config.yaml
n_layer: 10
d_model: 160
n_head: 2
n_kv_head: 1
head_dim: 64
d_mlp: 640
vocab_size: 8192
activation: "quick_gelu"
norm: "rmsnorm"
norm_place: "pre"
norm_eps: 1e-05
positions: "rope"
rope_base: 1990.0
rope_fraction: 1.0
qk_norm: true
attn_scale: 0.125
bias: "none"
tie_embeddings: true
parallel_block: false
init: "normal"
init_std_qkv: 0.0341
init_std_o: 0.0
init_std_up: 0.0341
init_std_down: 0.0
optimizer: "adam_variant"
lr: 0.00151
beta1: 0.9
beta2: 0.95
weight_decay: 0.0
lr_head: 0.00557
warmup_steps: 411
schedule: "wsd"
decay_fraction: 0.578
decay_shape: "linear"
final_lr_fraction: 0.0
batch_tokens: [8192, 16384, 32768]
seq_len: 512
doc_mask: true
train_tokens: 122100000
steps: 7372
dataset: "wikipedia_en"
Each number is 500 + 50 x the weight over its row's rms, rounded and kept within 0 to 999. Layers, rows and columns count from 0. Numbers have three digits each. The size before them is the row's rms in percent of the matrix's.

# layer 5 attention key, 64x160, rms 0.106, rows 49-63, columns 120-159
092:516428402529426451507457492480559522476489471410587487454482537573510500523458609551428563449583419553484459525473410526
094:465598479478600539569512455474469514526515583593511505476482497433462415513532496449429513527424513488611470534581456418
095:454499419476547552479519497492451548464540495521540535524482454418518491542462517498599556466487562458522465481427520421
090:569507436435435467519484529569580479590460367452579486569563558491509526508514516523498577471466472447467534391448542508
102:536576510514442494486603510493422518532558423514447473548509508459475512474467487491594465541468604451402431512485543502
112:475429590559404485431514597506495539363492499415452523487492478491492460396471500535535457495542514499443455415437486558
093:492488622528545473497478520472502507524496595478503510441453523446551403467541508597428494491533498603550483492633474503
095:506579451492482497554509466561532490566515560527531439553446496575443513521522616466480579439482433458629529567561397451
124:413528497468445482468460513543563522448476473500588421420391448548411485522562555494533460452496557493524481503453487535
107:470437486492502491474508461514505439540609506475527534453506405492482471482382464502453433515514500504438546461453530454
103:632489459503492458499546438464519420584543587514427578578464561382472425436324496454470587495467475435510435447447499480
101:372481546546576492504482533489426491398448464450442514434531582492539574524557429543527433580513489461458449487514545503
080:461581592467409520514511555523522521422473554466407490518465464499446455419475488435490469494431561503539510453448444555
116:519558554537519526572480484438438495462452493536430550523518571414493478487543484548458518580457499475500493481524504512
112:419630541509477434487445493541490537498472341446501447507431479547492603556526536508550424474493598451479513559491522538
# layer 5 attention query, 128x160, rms 0.112, rows 50-63,114-127, columns 120-159
104:519465449503592520457467485550588400423538422457517414514477448494446460484517626469527508460538563429541425516525443462
123:602456480529553526486585463553541584524473497612534543539557510497442554499513513590567559493581470502472529495452492511
106:503376513428450454583562546492529415525553547475444617534555507496524481483481439445482552517445492627567495505489553566
114:451576429512493517464463532472403494504501463541506495428549639527526528579525476542506381528483536458422566433440524474
104:458535351460488428450510531543513422492515497503496503389445487453441418438455468473478431505482418569517453473491476569
120:456524467529516531441458526532556477503508467386517397515467471546437476492473540472562477458562506415541470519538489493
127:448387572469428486554525464465511406589534584463526528525523514486560562509396486434406479464449551503553566544589463507
104:545509461496493416459555519477534415453480469448448432517483464508410464488515556413471458469442528464519496512518544500
120:560468536501465391463479490480521485454532558493471552475521454525484463373481485507442467553518521525474472421524556602
123:589403480503509427551515506524532440505592467506453568465446548439490422454424463425504499531486509542555490498515572489
124:501577445533588593459492547479481550424468439583488412510523536517509505578607536605521515522542472472496477491470485429
142:531486565419418472498474474549493457485562613530522633427576496478575469474441473463498567516505414582527538446515438530
114:554585472509545524491440510540490501483498446584511463467497567468520447558597516520579514472562482469468451497507488418
128:422595510454469548437519484495487555504418458519523424548559503577516612594514571474544515506459543442526586493522439523
139:530437522591475521385442515559472508415464499509503420459407520446440434421499531490431441510536530475498425445476531521
115:475417453583532545358410481451517515456449534444594380486413543428493399440541561491499455540500560500498505463429560517
117:563456465539537567547500417449565431555455505467450559540540497435468504465406505496501478502420505454555518490566523444
076:389522504472558361523428480456476527586486466521553461497634538550552681607617559508542561540452580578465585512545522596
109:548489566507451499409395393575423593501442410490553489435462518416479426557540411472531443480525462401505542494392523550
089:482404461576488569517418448507456548447522608552500510530481372413528358461422519491472552509506520502518380502413521425
086:399424392542578452501505428465504476425543549499480558548544428425602510544445508437543482488482530519385457525439566381
119:541469523588442501390424420563491462433486431445512435442423426532423399466491493497442429493593522440486447478483521475
080:470486579550495530550504460471548472575469440546455512446530540606433442414476574500539467544476464519499404539467502562
085:465500460464564444566514462481504558516532463437513499566554476499538547518558527538460563511597491516515611539492516434
086:590532614516459566516379513497520499564405496561509492530492511492504535403459462495475519571505464477538540477611430605
202:520461517543397446485382490590476534447478438471555429469466487529453457488541508435469499451602500412516476470485464523
083:580577521495491474400413524524424512525480400544508468470472541481453510545499526450475518506501494522501506550509557457
070:558451421445510477484502480502542563554451483517598466580531371463467456512516556426500525501455587547541621539559485522
# layer 5 attention value, 64x160, rms 0.0721, rows 0-63, columns 120-159
105:439502435574461524487546624427494519472549518508486461512440520435506547468517474563438533502425499410564430517474524406
088:510521437451534478524457633527505560489449507616447558464508568590585499525532467534551461504474478628421501533487545438
120:421532494467511455474584506532488505518465456529481456513526442512478528498526531516494492544503451447436478591390531523
096:472445472480488461482433396519427571464450396492535512478508577519368483510457462474562465534451531471488528553533479513
105:424477467599539537496499514498419506525544538437544519562456455453547536448454513486478512531553588485549543511589441409
098:486453525519546434472433430431500487461489467437550502436460451479452485483457462516558465515521537489478480479500455468
097:525525493480433530478470438492453599520494480540508491471472521476463447548497527546572589475500429439527552485503551470
092:533523442451533376495544507496518547474459497540527432519445471504445455478440494517623462536545411462491565607523484498
086:492509480576484412489497461488455477461530545485595491565448436484399526476510443439509485509555448352555536478519421362
100:495453416538462475562485548477583520507500462484472439488486504462498556552509461418547516500512465484446496472536473532
095:515493457510603482487460434391522501496486540410529572598391466437472503441522448557408482511497520398505419590483528453
091:509606464522456514544504403451494500579585559526611470521543483475468578546444521501611491551517465499554455514437495545
108:507458521508578493422510530364546435541435472525500439527510531562462532516530533535442440475430508432453495509464556480
115:425564487456468468545621636435510513485498547559544516551584413438522525477491427499428466512411502608512502470478480562
109:572534534493532483504523387452419565470542422419539451478410551515450504449501510513508486466513380467497533467488452479
107:458568499461440515568543585484481603505597552542469520430617485415598498482511527520535536487469449629538492423518553542
116:598446392617531572489404472508567443488523507422499543525487423560476423498477505524486495474515492398582405450522459401
094:406490493536506419499440538480476486558546555428549526521504480508460598496508442496450470505462507406531518448457483521
094:561429543456527459550547473494485407523485556482447532593533510508512582544485515411518539480456464601545421483489458513
095:535503526484507478560493468620545547438493443467438496447526548471516555474464530463615545478461521580463424561438564496
096:352484452535433512452583536399602476475453554411479444488461445469458550547551500587481473515460485595362413451519476569
102:521432545505501419437487551499500524458489536431568642485453415433568503533462482474398492496520567551523440517487486568
108:532576440503479442486568536539512600516496440502436419523616488457440551484547444502496535484501525470406536471483550512
104:537372513456480450481482498577560445453449552448391544527458567418615515506468526476509547520431510477378493498431514489
105:516571551444514385504524499643541477577475481517517522506403513552514412494537563421531443503537501487389485613491537540
091:602525575556493493470515452573528566534502546502419451493453490498487448571512456497571476467471482430494535539531545498
097:534624595563523518539435632551569516479515531571496423501573414496475548550483469527460489468494496584482554456613503506
100:482490556472491597528507575527491540446492469502485528512627475524569563455516465539469480507525531650490475453476452447
106:501532596503567412515418465488459479581458560518432403551465456482546510500498459470575480506565580429428525506569580597
090:504403552547504542506541481602567443535482569518467452455553482457555514547449500560537559496505437584544344461536496530
097:447479535431458526518538488497571482490437529537530552456452418534496539459467542626477530547489553546518516489505491547
093:498421530427471454459496527452433519464488516442523533451524580384484498421527439609485511497524481513543511469490559400
100:533603542472524516464517470536475492498555560481545500522423452475482493466450455477424484555539547550535531475534428451
104:453469461515481512560515471526479583535474417466537491478530563574443500533487424483497476545589542548470469465502465508
096:450540583524518566504436512501490482526527488407521488443478446366519480505402459465460466502571501443570571524525494458
106:488410464580512501472391495518453505533509533543470586501466495479450478494634448548430453473546541379497544523551496474
102:490493501613506492481446521508454561503398543487518491458466511443534472451465531558402478516473537411516490552558528423
097:498589458439460415481563566471434476523599529545551481481557532423604531521486502590553475496521416593499475476442460485
086:555485494551426515474505500523534488590490455488530457472483466581388528575512527487610476447551431510562560495509500509
105:528507508441527556517612566574518559539473554551465466502472481465443605490449504559543468506534508536490403546498517484
089:465625540542501574489431426476379522506454453477478439474550516534488448460484498510533494498528454451577493459543472445
095:596524475398460588506546543480511519510499540508537542451461444468497498537539505404431529514450439450492553483566428459
093:594404457399488421471622519470512366451470462469450524484459607519468454508540539509478450516551429502560546559388540496
089:446519436546518467584435551464489427481533567425537492538516521387473498512462465470502559538407614467562500461537458456
106:508580444492473538548471514511394596439594517442504523480624528339569572491427465518587623486493514551508445497517496534
099:433449498498494597478506512507573465486470556476495513533443428607473531551636547434532399470424459501453457516517416461
103:538456521403497434591541490521528503414470496442525469562433496597444422557480512550604475452573524526592536523475485571
095:551562562539507528468563515318418469454510545498458525497555614400608582458490443514388527579485449528496452493498473500
101:577606376553541462474521544552561566444600526534483395532649421395489396535524487501605572483511554422561493423511444475
100:485461575376510526472497548476473426463443507486505546551461568571467466506551519545392513569529514614443440554523518574
099:419482542426451475511594507450452413471472531460521477488517430488571505486449478467491510504494512530451539486466423562
107:490543515524460459455544445493666434508441482443559494452528462620493534519506479515464406530547556630498430471523466527
095:524537412447467494499605489450506576495548478605464451552465494530357572530473570469570490449446438536525444506495472561
102:511444478526467543450429495389422427541439542558492571483454507487537472491467457522460492513471395418527432565425506447
118:501588539497525599538536522490456481483452427511573458502601542413609420488591590427525432525523537551522598489530466505
096:508489524568407486504574551503488518481596471488519411437571450502521515447468509531563593487451425603535461477532429402
097:452475653561483550501522490504489443464521522413516447461502436492550465533473512529478545506531579538539473457575508550
087:469433532536499543477463488566461567454591469399500509509516441508486457452517491546491441501559523486494558515473482500
096:554462443525489518460494519513540527486551547538558489519387493586473434550460556513477478446550509409496560459504495613
096:581489460473502411469500484589529474483484503414496460532485451600551422512429495516567481464465562514560446511494534452
114:466429552439425530501530460490505468485512470504469524511439439436451505473475436512477488496475460492486415532494550535
092:508538520427405527501522454521531450502436552547519591475481548568442514445531473450458463524545532487451509526569474524
120:503602550500543482618475465520511478517468513498511518475458538545555478558524540462582515461600524421531548592546541574
098:504573498601451485472432583413433425500569577438535397485482464533562479451525469464362494542533568402492597524545482485
# layer 5 attention output (transposed), 128x160, rms 0.0796, rows 0-127, columns 120-159
091:507448548540447482477458455563533479575559512521608558542518468495501576448462484424450528502494520564392445544508544615
094:454508525509556497540510435498501478457545526381514442443475551595531454501612564435585465573493544420557459392498379473
096:537537528567472509567477527513541393510506510476442509467513554493555500426423595499445570513465489557480528539497497470
100:458495471508435570477507511502509395467469487530547489551483482481435617591519469465443544495422503497530501494472504490
103:559493468515411491497509529495538555564437435569490528498502456469455527576497516499458535475502505524508504526455629590
095:487470578474490476556442574569482432531484433550502466551482482540462532588540448510436478532441530536506404506569499596
098:482512450515522524598585437512463514474576554558496536477521495526501546511533468492532501495507409515477529513463514433
103:448526508557547588505437434475464470484469534482487473509608572546502496481614503498455470474574438551482497412559440467
097:439490442526471606467497452496459520499430491498445538473570525430491476611480425502461473472449546568495514497438556520
105:640559525500465526463473446528420493498465551516512608445437514549587497486432498539442500452514525474548516446483502427
105:480417489509441500475512515471534503515479434473523420460535505469446494608548479470464509491469536539520537508496528571
092:566475509555471565468510526465474452462440487554442457578514474370523476579430460585371530519491499564486627536496560452
102:508499526496489407558573558627587498525600494541467593475502435528533489473476447413599554547448540521536462468483531537
109:487513571516436497500420512549527423534468503363466435458456465502570508602446582522572394498584401509475454551525523446
103:490463541469493500508581525536548603442462534605516514508529514424546481549475435557458560393472599560480542547508491501
088:440516507564514473499578457435526428487445545446443391569448479506508508451418504498438397534634467460475584563507406444
110:506486627444490479454578511458506516486611476572601465550538537432531422499503436513536555561446584495518509479479516556
102:509480494459454569471548429531501422489447455467483495503508511504524504590492455516527511486465638518520388544584553522
097:560516533432539424490505423563432578473465485498521448496483466414517466546375538553589453364588448423477523480503562535
102:564492571517480478471527636447516535427471583524541445491390524572525479535446530494407527566518517505492562503560445530
093:556514522448498501492501401561399505532476441501465561399567520532485533533509545375433478508476497490659480397498511497
104:430468518462533504533450471435496538586616405475501495516476617559464561446521447519536532471527472404439486408521497535
102:410493458536557573605568517464481474551535528547471547437516552523570461377428490513495498455535390498511507389498525455
098:494560479467534512507519495420450476533512408530509476510463508628416505551549543574505600494567546451606498507547505560
087:518593459527508574477501474443447523466502492463566462451549452583562455486493570597555499444572515506544623485447415421
100:486511375377583549480522463477451543450465493500553574490567496523567465411503562529533535435559521499554506421462411467
108:464415433437499495457540384507422509510509561391545602475508489544466519489505471463582513450561419511509476424515498427
097:477464520577545458579547500404491487431542536480470483490427521485515480492545501418545514553448571435545538473500556520
102:536509398379471576434495471566472426491448486444515523445507437540505478595536569535596422479540457525580496458481485519
097:568488545447503412473477487516509570455505494538558477533439479598474556541453486462481533554443550448482522513495397534
099:467421522541535452489462539500465440500481525483446476513536517537521555581500542390502453507522533528497496489510449449
097:440480516535547404588542500519535539505538465526449432508425456554521527557484465450496455446471505499506470506524491589
113:439515460573495511495502493466439473522416449510464437532593491433500534531495536584422468435543475475499470563505507447
106:488578456513453459459513519522581454481445532481429500416440395497495505421417545463545536547364491409529560452453559456
093:461511346567399497496449491487413580429479432557517472513492477469538516558524500524442548475465468520467450626384500456
093:522469474389568516510448464505505453578550488458567548501505496554463513525504429473547484573493553534486487468524444559
103:441372544515452432494438572400510408563554493506543507571466485480495496560535498426496446566477592527495467491469472625
085:489514491501564469547522411591549560475442552465386491560529509488543498543459581440545503542531536526507449562569513537
093:551494505543484433467514546597470595473448536555490546525518462505554461441384511483478524486495500481458563451445415426
103:477539411582444517464528495429469495560500599429461438420530497564562482389498566435491564494496405422482575422462517476
097:498385433519514453482489574532498439508501551619529546609530442442475497509467444525420479510491486548478575554462551511
101:439492535532510482452435530468477468489526506435518454483559544433577492493535532612469503494568411496456538521407476401
089:485606535605565542532456474544543662522518526467472513414526540554538479390534523460492546452514470494463512431515448383
096:532502449500419531511469433498436546499457527554551565535476416452451519593493428504512401396536498526464473521471652447
072:478528477568456538489502491451597503527463505487544373565418545417498473482516525540381418538510494516422582522490503544
092:525513593455502465514503516519417456511552538460463604469443535520547515408387516467494622556502497477522493422465592485
089:524591491608479497491523502497517597567505508521469492492490480496546493392442552475504512469511513458407536427472458452
107:445407522435521447475437494520568448510521447450496504555497518480490495524566522471514474521507584521529465572566538583
097:463476501482458561587501513425517469521507500515532545533436508561534506449482505575544489468501389512432527463458571425
096:459575437556543479502511540474498514558508546432427467485536425558504463396460536481467526467523482459488500518494472437
092:552474524518544502514504529538395488482374466447474491519459472456601471508420580533494412513496524551546485498500526486
099:506561590508487494502460561505443508470399508586378478527456472428501488485437521500495543545388602458463495482538515461
102:508567484577467583497560501549481534528457548478521519457580478478542569474467488492436511472495422545484567427503481408
093:533489552374566475522477475582525468506607471468490473554508504402579471560496473530526424497566537523411480592506511526
103:502437443509531496581480582500509536470490644519450509502359459570516512555513559493525428520565480527511515507501505398
090:461485601512590479517461474525527581454470534597549503601511549500553535439432514525369475498544521491449529499522448551
102:506488488452512436490472508506513545511512432556557491534464431484395458538445529494466514523420591518541517564484486571
097:475575381571460573481541510452519554490365502551507485526518523487395490453521463484355551495450514487528575502463488478
103:408505439482528512505527445489439461448484413501455506513607494543508535539559527460550485502516469552532465464447455430
097:534484587429504457462424530599500561501447469535499464494481518528464498600511554547611527471540476441494501470540398531
090:587591508480410488474474518544513511596510528551575506564533485494474555414370501537511479458503494517475548577519411494
102:463528489505534549424460538475441473433406535433424489515520482494498507449470548529494479458443531514481500439508447415
109:546436408457592500457505475449415531476524511496477451456463479455577439524509602510504469467607459500524607419400494506
101:468449476471525555480454441501458498545505447514518566540512536420527493464486480586482478435566457557512497475448587456
111:449460452371597412408505548487457502460546478464529585555391431511510522400534567450567460450505546474516544488549489448
096:480490478501546541515510483479509581547446519516534522505552452512535467470526432608481477454520482382507461514442556496
121:470511499451524375543386402501473480470444488488579555532455525445570546397524465451580403457357515465490423466489465488
100:423594508556429405545452527449494426478466525382455578461443423494439497462441527498529514537450424497483401395432536418
103:507474552565502450466520522471523485434565488456409449524477470483469602519527568408533538517446550582532482441586426492
096:352535386539422523553461416401464449381519534430528546389541508532449383431505415465453377454489433498492458488359456487
098:518428564547567447516476557523465490482529533444527495436497456497490497559425528415482566566459589568591564403523536542
095:532495467436415562550540535422534448483494414457549548442405484459367440396462431556407525570440463478477572546466567617
094:477532515558481492555537437467528474509523491432417510447469432470479554605497503484550474583438554600433467495538488548
100:464501539495586491517457533511577470602575466503487410552494462581418535634604574512523583576538448502521476506480496466
093:522582433586439472495519432418516530454461531439445487502521478441533507513440453509550396445434517555448475520487474451
093:526554518531508499543536595470504516487485559461427464486430477573491507507481495450564517598494576541418611506497428581
110:376527389498462441446511367507518557523429479594515536488518497428574499474451517445546413467477451475490422494512511476
109:474519446425569458482492411568474516393482459541569586509502467418535428518534455541445543402503570434463567535568502496
112:509483507449463500594439460465523487477545534502485453445478569538452541573535509416521385579527481547416469553436486584
117:585440559444585546517527605579492507554531531536507480562468458510507469508516518522498609462597561519452618517534475502
109:542565537534559519464526491440502595563537493519414435459502602578525548591439538543519439520615546562511463528500463478
101:447502510505539475470434518522482535502633470463451463485431494559530508624528607506564442512567562519461398503488431422
101:501556397465446518549503519487577486516507527524512391429537542515417533562636536476538538554553476566462531585486484573
094:512566478485587561530497484490464541540477472500529497485585494530494475532551425584462468489593489413490501495411491525
098:440481512467552511500445512565523524543468488554493466601495457494544447559483446572548490451556479451466483542515458355
092:507487548446553496449497490480522381585519501508475549579552594571566502545671588526487492523470487537508512529463542485
104:518495578490649463474508531474536515521514464532471562596517434480479570528505523471576667585457590571526488468551416491
101:515510472473516477502492483408468450531415546494523491581461512421568601395540469474536444393416451474528512517478452421
112:519510524516433401542422426477555491479488510502574548483498582454556533479567489477534401489410447522434431530447499542
084:512476529539473562514545519455611456599492495566500398522519567592450532567582476473446491559462526534433444515553520514
096:565456575454488477444542512542519544542483477539548506531541467464547435592514491501441572517509603483522576459578542496
108:518491520435577548485464516551509518592528490562471454519570473503480600556470504600515568491578547443504509488496490459
103:459508496657457460537546512407499478467518518476536510482468478461508467523461441515481492466429424498433468482419436521
094:528578497458556576528508486589453501597467447541493423512563544590552465590588495539464470484630459425479481526443556488
097:500500430488506574486558496556461544548530458558569502528558519530473477564481480586409505548582449408520436523454609550
097:499518449450560528419449483573458490527551421461427533498513465547502517546421541605528453436618524457474428461446495484
096:509475523512425563534481561436473495425521580469530549485460513496478471487464529447501532422443524545496540520495532495
099:481538514525602477570381456562510431554525427518436430508587465566505556544597454545452498498564459465514482524454473472
098:500401585497466497473515518451540433392485505493482507461479463537508565498496514453495507492416552547530531454557545470
107:445539463609480465439593425461527503486577534423514494536570471545508448482504481483492482533413483525550402434493412468
088:482517523432423569444569443454555458449483500506501564505471479445553484443451442519504490434492489549479455502505501436
105:481463477399575588515522530544522507567579492554523573482454476528456483543566504572437460512549595440499567523480521533
082:470530569524483444534533530547568482595482442533519468495489504590485491560561569442497521653487421500521421504564584573
104:591445534420534446443518537575483537645444402536563439571462493521497569481567472516511559493534562451504507538608560561
095:413521415557401498518552445463534476377489536413492532388515433480506423422410540451448458456460479544471501479524471523
098:512485477477420523493563527451492500462478538590540517504452496540489485491533527524447498514502498525508597576539653565
100:499460456402425445515433445530530451528418442465530500492440596468501541423573511484449433485472407448531484525491547599
097:506528455497453516461516519438549474438513518465430479444431481509407568552516559458472534556497539561512571507551489537
124:570463591480606523534492648472496503517494529502491487528460475521440545472487493507504660494534543542484622505495456507
102:515504427551491465463491432518564528579480459577545405506557480512529514571614521507559383562575546491530478553547535423
099:525478652500547520543467519536534498586448437478475502494580600468489590487526506489512639579484439543466431444565456476
094:476480405438551538410625491441446488422497539522546542561447456468465459417455467507495457419516551439494594529491470445
105:568543571499570461504479477428469524464448531461457569470559542475527530589482481469485558563485647589445628456557489499
105:556478504424512425435477444574521475536425444532530550575456569427485571414450433529483471441432422408501458517518470507
101:480495429473560571560480515541547520524546476602511466508485525574397549576568449535528522555594518496517471569490477495
112:420511490517468539563428376519469517525475537519517476456551580534491424574571490495492417482600433479478489521438480511
096:538520507480450468578437544558603518549506447494557491530463491497436471502504506440496576593466526484493526508531552570
104:450560398496503499463584424484539478441477576418539474443395525490494405502503475500508453433439460537456509499488443509
119:524491595532425520535485397567536480476479588476462554406556526452501467524482509484425543528462451528510559492522516580
099:459508530352573570531503598548502468563530441516472488468501525598429496496587522524476597540622512518494576528511488531
092:444532635547483562551547505487502480538484540582457494509632580526495549575543476505567519460590504628521470475471499382
092:556488593588511495519456564455532485551454482503370484572461489546488639451462569482565589523461524557482461444571438481
091:536459513584398526479596553479529490513484503500565558543534473519513461503449537518462502588413478482465456496519587497
099:491551419533466562608490499416455466553488474586469506432599500479523451514533434545440510483591435447483484539428546530
117:509516454407529416515455495510508467470491454486548508508399597498500536455565536461530470469479478499492458526529438552
098:491478434465407496574454489527558427488481492496578499482431572544407460469552510476427476506468402459483546574443551600
115:539450587630438512511566544505525515586507536474498478529566468512487571459444436526522561548381442570467417477473477481
100:513490582541504444424520568447526501483570516497458512540413471468494532502469547456529582512491550648556536491577445459
# layer 5 MLP up, 640x160, rms 0.124, rows 0-49, columns 120-159
106:444483422545478480521525475485483523476489500417486471504504530526510497544538590522572554507450485463512551433512523454
111:480491525436466445476434536464537461514483491449436496432536496525499548485547562509489548548540477445579539530593526510
093:532472483554501479491580512446444495427448485431494430570482487479554524555619526497550492486445512489440519450513490529
108:434520485478522535482462468500545489418511537419495477565499532472551511461531612459540577534414486505588517470544491529
099:512518467530556440492403500589536495530549387479531494583532501438562551497559458429496530487480481446445492467511514446
108:531426548527466512475446452472569434404509472512438451493442516468489490458528554500462480484519477534548432456601503486
097:483499534429445454511535511662491471462450514480409565485511543528530448455502521588477568541520387446439501443466463592
106:497559556391437542524468477586576474502499553510430508514524619465549605580456555566523494474419474579499479497555487456
097:403508444420565428470526574480480609497540443512489476507513429513361441511531547489454446605502533549462511410486445418
103:508531504462516469440468537559493478448426471558426389519517479472420419484445535503485532519496543466427383451469506425
109:548393502440456460461533552527504482511424438479465554491569467586496513540436581431489580592567406574480432491525491552
089:523532429519574532505501606431511460533474439510477511523517520639449518530557510503486506510432485455610503557438491428
090:546468531566515491516467529404503392417346463493443547546513532503550416444627483563542449560532534582446463534545554481
101:408553523516459374421461587617495551496491484452560537505503509488558458487557597557530455495523449466459533393434527527
106:510635504496513553573460628618604469458405491450544562625506481475528486476544551499461525493553446503592541521497419472
080:565425487493498587527418407614546426527477553475564478535494495435508552503453498484449506488548468438565511455468523408
098:492528639456429471534416496519436487450362352486445474550564530463496522438563487494495476562481509482487519455418525469
099:450600439501482581449446481472530499489485473520513480540502465627435434541521569531455478610451464526484481411567601466
101:522536446486508570564515438554550586484465513512443500629489518449481610541553610501592536495491484465532509482418493432
097:449480443535486492455525645464449539421467440466458456468483484548478516557605549482587433552537537555434517522551512547
088:441514491485617546521426454447423457447532528511445559490485546459461528491521513552464522683384538458524510450479511422
094:435518560576476427445505438493493560478548490470556505572490468540439562499470513576548479489511508476507578448489451477
099:504535478540502407588540551500554547415475460504414504644489609463463444494516504506600443534527435439498461465457477474
097:523491410527579506453528531508502564513471492545494537639434457492419526461588550587442535520516494512427530463464531491
089:496409507567531485527542465519482482475401539531489432459494536506472462527486524616451476479455482451554490530492523506
120:555459551531485514518428513498573505493527515530389466508531484497458518485463585538506569522505525478539474486563564588
101:545464503521444484504460614450611434464366461540524537529472538466506529440525604542485496468609489452466507501526532550
105:506415569543519536482433463511548536460452479474436533441399484513502481488523509437453510604452449485562493502503479482
090:424530553413516406476467549525497439479505397439442511509519581541414462444506470497410462540515529479471529490582532578
097:522523599554484544453509479552444570425458372566450510481510608501414560526558467464542442506602463478423502465572506565
102:497484558518562525425468474452526421534437526434471497595507477468548540403534567444483557526517445409550484453517474478
092:452522547493563540424426504482475515449529502462579450484528543463521467561488558538497512503477513421552453444464541506
110:553570521538551515493445478444631502523491441376503482498396456525517512511539580522510501506563540539538495571619547479
094:365506546510502471475491505502503488479521476427445498516443614505484491498528487563485507489508524436517464454477475498
103:501574571441629455512460441493494508472451515510521453432475479469489498439553524491442564525542545535515432493443505497
091:446504555428466380499442505485502458552491435551494545511513480491409443443490555503499489571485554441477539462441592557
095:569483399547545522519481456541621486439430483505524478518511526574551433518521487487556583455562460458511501466485484412
098:457497432525560502490508491504599559528535399442541549592511584524454543544488529484532561471527472509485504471599516448
087:497531434456471442490527500512496560519393463507519506620495483471416601542629537511574493465430556508516540462419537496
102:413481592475542476463540551531464485454468440486543567490517428568464506448517508547490441600470495484514508503379588553
102:482553508532470437484600629474474477477476543401385550533518467494470467477426603552511564563542386450508545524492526480
103:546483527425552498448390520470611471590456494506488516544511541494515502541496534444662509506406439486394450490565534486
096:468569456489570476486440494498567399581494482526525429482468568520463496565467547509529565493554485458414552503516521439
115:568494484460417446546393477590534497511510442468467463510503579556492513427544530491456551539455443498529501473514531521
095:446472538420544556476561490516472454440529498504493423439543471500528589567431476599518562576481442485578457447425459456
115:490503544424424445495486520477542469406388423457493504594473484463486466477529584519519494517525497340476455471466504537
096:487589517529518413536475507491476507507517382361460490476391540519466525441550497542484450572539409438471403465524507539
091:425488445512553527453454436538448432441503486504574511455455542529552502489482488638480481568432433534568502444470515511
099:560467477455417367507535574504446517484481526507389533564526513457548433486497506467517514479447419463424513415453544544
105:418452424388544508519461506478475542516474510505518407536514506510464522528549521571507562481574498477508371451529460457
# layer 5 MLP down (transposed), 640x160, rms 0.113, rows 0-48, columns 120-159
115:549554493439481522587497396495499479542549551517600499528472468566531518634487474415433417514556544551444538530460416453
107:449485501468452588537443534437510522480428554577484553605483510541520497465449462483514463563502559418547533474549442538
089:450480523564517484557564525448396487502531446526398457462435503453565495410517507497453465536528468514534454495500491470
111:496505470438583499429527510587459504510540350618447497488562468531500557502421461474483577460559547466463459437499420532
101:482530473526455442524474557514537552466426426480546429458536451501480514411445508481388533469554594468523536504489502527
115:556531376429431536536641517460541494414457482581558437514560436504465508546479416488525542430482582475542513488521494506
097:515464450611532463502511388472474435513470482491450447380525525472558460527501506417677463490452512471450578500395540454
104:524395496476490450411418503480479527547526444543469496520485484477477339559443396470500496407552509609491541500558578501
092:522460520518460584430493408569468485497512556469510526500527489477517440506516448466452584473603519492516481521574554435
105:447570524417549435482547446554566467529486511458563497529431476456595487529526550513527474596487497464493503531518504470
107:526489455480549575599532457528541470494402563556528541526459488462461616501497460459560552491391526448502477530456487524
090:491558448444536580516417427566538557474510571549536476466461484484469554435540492509485488549513487474484482467573514434
090:425429502470599512482567461438581450519502472519502445501505518575535706581486569490506573487502505534537546581471519377
095:485548482585548533521578483527519495549551511511533550481480521526469461484533475520453511513461437529500409481571504462
112:541555480512475559426595526513572587515546565427551526507471475417529409490476502494499420530496439477537603530469455535
079:498529496486501484448534625361478484491545440458446488462535483554434521541572529488511497444470604472455481465508544518
095:451547466517481449469482397450400509464529558489380523463535508530551539472494425473452511547476561468489433539509512516
093:444565563505527503656487447437504462544429511527506561548471452514494494614462556541554543538407515555513600542560524487
109:422509495473510469378504510491426538589431526565532500410439523504485464689465451500457523539535528537522451477499498487
095:544462555437534549535564392516491518536545567392548506586439514533487540431464564494453585487520463405613445458483469487
084:550507511512365454477499525568561448582433477493558470456458493464558521444459488487507496350570510518463582571498497568
097:543448402553458533464562499472460429520446483464541538473576589444477505506539462550523527437548519489331524513570549439
094:479468566558458509515459511522496557544608460454527479432534588419411503503500568533462578476538576502503526587532485479
097:527423490597435418478449451441453482541544501435539525494436436504510442374540418490434479529541466468497463551477451491
086:454503505516420468421426513405543463504595496547485439578472437504551461534376468446521545570472520577440477575543448440
117:483452488572613452485523453485462442505456514470517467550556500545466470421594435528583501566420517568501450411521432489
100:509536492439475457509466453505589535446528520549607573454573491455523620579566573521476545522434454575450424566545500399
113:466525493495500543543485496487502475605526493514469513484456575480511523634451476441464483504478460574501511465509483358
089:551372437550472512498519480468475535548543460521537474547540474546537467478494520550459455536561492434485480593408526534
095:535466483423460465527411402506549454490393503478518495463454524512608502544494390452517531484432461447457491546460429551
102:535462553490468581610557538492541433445453478595481486500450502558447488503452415554551557502566470545521527565506532413
088:486503538417538599588570493525550496456499507573364535512566406470414546420528468476565531544530576526519499460519491500
114:593549568428532549478580510528502364450497572474568476608481497512623547459526505540531554509435525487505486441524515574
080:547526563523458490591436469547546499560479447512528547499496445471405450445471514484511552481397475545525511510432462436
096:486552492514435473489456467510473502541416481515497534557443609526501580540398579643512521590493548429591484507475590486
092:522533397562499562430455555500455561394505505519462508496439454492560583426497417474519467438542540408462497501476400526
091:489496574547522469494468482451523562567435452421536509427388483436420455424492519529486426504542486573458425541418448534
100:565555556540534478512584523528449504474446427449493445514468497420429591394405523484498497452525519565505574479386424578
085:553449501572469421457469442455514452509581488545530469478480454558491561512498465526530548577537486505555432559385544508
107:500519476428496494499452495494480441539538490504435479514568539473391477514603408502596418505517536520495473471455474334
099:446577532472446471500520457515481529478497529486445481481517524442550516519547442469590516541552482544548439542550543475
102:432536531470394447504555543541496505520399528529457483501542487425570528527491547448538473521499450538490442498386554552
099:468455476569474462428559385465440539469496516502493540423508534468456521568519531523546508588621460562566523547521476540
120:464502502474434502502426530599478525540513498471524476535534470550432482502485429519531576452492484526613531570449493473
096:551470526550534462534566515473468439471432517521586566433486446466439497721517517540439450527540561467433467506504441506
126:532599455459541516556495514532524491513480465515503506504505515458517596575486566495525477555400505567443485560465507432
091:510547533446533531515447480502494520518628546587561430487454526507465468553538502478509657466548517565531557490484560466
089:540517551462487387539586493543578477473505484489524451524393466388485537466499485449579547498588526459512462535513498475
093:509564509518467528445442470518533523514511538554543489553491557591502430443495518429488465504575437470494532510492524504